Part of a small language model's weights.
Training: 101M tokens, 6824 steps.
Each number is 128 + 32 x the weight over its row's rms, rounded and kept within 0 to 255. Layers, rows and columns count from 0. Numbers have three digits each. The size before them is the row's rms in percent of the matrix's.

# layer 13 attention query, 96x96, rms 0.112, rows 0-14, columns 0-95
098:155154215125156134117108154051112108181099149186133085085171146066104176124110107096155167137063183161110123166164079159123171187097110148088165152097113138109118162126143104169113142123111096107116101128183128148115139120108147130144116076123177118132149118122150105170124086078065130161
094:093191100134100140097101159143056181128164139107142163165107113083145124074135119116146167171104109151164098113062090070081071134132171146106159094101074108148168127138117140103134151184111131112117146159118129107144130148138124166130136137178195124162156180117074164072116192172166107118
104:084137147149158071169151160111095161152113094119136155103107133127119123138137127131181098137119165114182137172113109113065119124163135139137175104097121182084168173099155090107147163131135110065096116120078101113133158064062150137113192137138196091202153128149068166106145185117084135148
107:127227147158109092178134113144116152159102181135135079150079157109131105093156115108140140136113129147123109024084063150156086104139185131097121105155143059164123090137143156162147120147093183144097117178148109140121146160160049105106132195118108124139129145154099134108101172126128099137
098:087205090169088180125159134129127172154105176170138193129150135127102130115150163174157160153065177140103077111089089141121087149106165102081186129104108112103172131118134135085092141166100140074124154108130128086107128099116104144125140124108162115225130132116063098136127160112078137164
113:126132213149140173159106109097133141079145202143109127145104141114114080121151150149104080146073123084090130124096138090158132150137145178101155115130119132139153112087045106102174079139134079201146163111148162133121119113120164173080091164125123073120055130139110127106180119109142199144
127:126092107187131057101137120159136121087136106083148112131107082147144134135160133103141138091171060122159146234104165118144176112065133088121124137115119154120129092109142177085185133178142163092144088084154097142140131095105121047106185117146147148167085129155145168137167105148171132115
103:130146137146137146189121122134141094160097110120095166130154123112129125187142125123115151172173134115119031149086075147093106134168149109166181141130148119102151159102105101161055211118090176132155084155081130150091176169113148115142163120113128109171194080146096132061125107074144133133
096:132147135114179153102148138115134085175119101128126122107046100156182131130121129176134138107129133099157137202071127095110137060121163220188116121105079156099108180109155119143160135131165095122073111128117160151090115151096175166168197160160089112081114092100144108095151144130123140167
101:158133155178116081090131146183142131117138200103154089114106162142116084113125086093050171123146104137126190128139135053152103107096122112110127173164130142101157090146147161148071085151130141168089152115137217166103118125075176170145118135178084123057149130139144109097108114094126134118
109:131142089195062130053123097122155183130063140147209149144118081150107178139092121141080182191116145142113145179103127120122153188095120074130154122119076114109156052123114128134119123151146092134169126094116175114103116173114128122138101111142137104161137104117096120104173130072147185131
107:111141120168135157143077128114160143099091159150143062189124124099142135093158169117098121144153125121109071098121115115148086155145148125119192146125138047126169114162104189107151139144092127171132131121138207137121167152152084117072185160134112077089114097118063081112125145088085200105
119:156165135128165110146095129165122125094147163183127096123070118118042172113133146119125091170105190081113120088118069121128140156093155122117144156084097110115128159117119082088143167222105107136124146154181093155116118105148119080106190161143151097171099152113174093127152157190071128126
108:100097125130154124137155180140096127140120158133163082180106097126104150085130110186169145112076065104116149072097118130089069107137107132129120140197081145149140118098130195071188112122127125084076119097144153121146106137130161183071154154174142110097124148083107139102150189165158173183
104:097131172166189112110158168078107097083111131130112048114197147078074100100174138131150135127145091145115154158188143154096152158091099075117100163124135174112141141107109168171136087106088134117147151103137166142101149092136180142090103083168107084093130155145216152134103095116104123151
# layer 13 attention key, 96x96, rms 0.109, rows 0-13, columns 0-95
097:146188190158163125150104121059116162183086150200135089104159160048101188129118109072168155120081183168124101186156077150125158156104103124112155172117098135114138153146112083179122150103116097117136092128143120131115145133104136097149134102125158137140160147122162130134152082096043137146
101:123095133112132176110119101128059071122133084119133129105168066171166134117166138135100156121131087104164146131075141122136135143102143171210135109133092198066138180110104103109114154155194174081140104084113092122177079156166164127142129118201130201104139113137137135154142153151143100158
108:097121166160158085189170133111101118147102087140148118086119149135089145143164135141173075123136140119185166172159122138076120156152106140162173092116135181066166187098158086144139160113154121069104118108066089113153167082075178124132170141145191112179119116149077144134143145103079125147
116:147128182156136116153122102155078162145101128141127069066125138172174082121179111126121155103120110145136132021095083183137137072118183148168108106170136127180126102133168144117141139150121172143087091138138097161135094162158044110111135163126064176099151097143152126139142134118145080160
105:097145140164083188160158091118103182139074128160147181098183123151077137148147173155156172104074151125105107120104166151132116155089141096146185124137144141120147137118124128072094153156116157061141153068119092079135083109114097128153147116127155145172133100128142078161175143070038127161
110:108111212153149174144083094113116182096154179138073126143095135120127098138174152153103101116080125094116137119084135076136161098128148159134122126135115128121177108075059113100184087153154071167158189084130165145140104121100122153100102160125120105114077134130094168104217118119142182150
126:105121074185126049117146143154148110068142126102153114134088085101138110126127136119152125086180056137163156202127137121134152157079127094101161128113133119137115083108166211102189118173113157104160088138144113128142130090098135062110178100122183092187065128131133143144150138151162132106
101:162154130143133121182090149112108112155112117142107164141136138091088129155159130120140159158188113117094077147138114149086072111150106100132190133131171120140151100104080126168048227123066158171157098140087145146111149156085105125144145125124143120185198112129071167069129079096113113150
098:121172102129186127118169147073137070175128128174144140127023113113113156089104114181109099088156140115129129160085134103136119103134158193140136115098080089111126143084137151188149125127123113151099106151119168157112150104100173187191160180194139078122097086092116112097115146141122142172
105:146137138214125081115121129177137143114136179120130108140126155137130091105140083099048163099162130133127202126123156043141123105100133101131111192145144104101151072119127166160097075155099131161104146101151211166096123110096174160139124114175063135072174126132138123098096118096139147120
106:160143086187043112080115109113124221128077109132195145155108097129097187144087129125116173138115150140125167186119177116122138139099103081135172125105112104149131024120088142136140125166111113149177158075119173119122101153104121119135094105150142145170133108110090116111160134082123165148
102:142108135165130146139043126114105208093123106131130093153129125108127137138158162109111142122166119127120093114135150112132093100147138114152191132119126059182157095182092194076170155141088121194123147101128199132137138144103049130061190143160123143096146090115106075116131134087096166129
120:170142145128178097148080112165095136106150140199109120101080110112050176119124159119124082140129159104118099079131094131126168142070160133154127188097102090127145172123133084079141161207118092121136160130150074152121119098157120076095181139179130127184090130111180104129160120176084128140
107:111071151137165132138157171128126089133116148130186068158110087137087182106119111169154153086081095097099125069113147147126087107134108124140124154170095141104150134106132175077203107133134141069098118104139133121164110122149161193068138136204141117073105132092120152140165164136185185164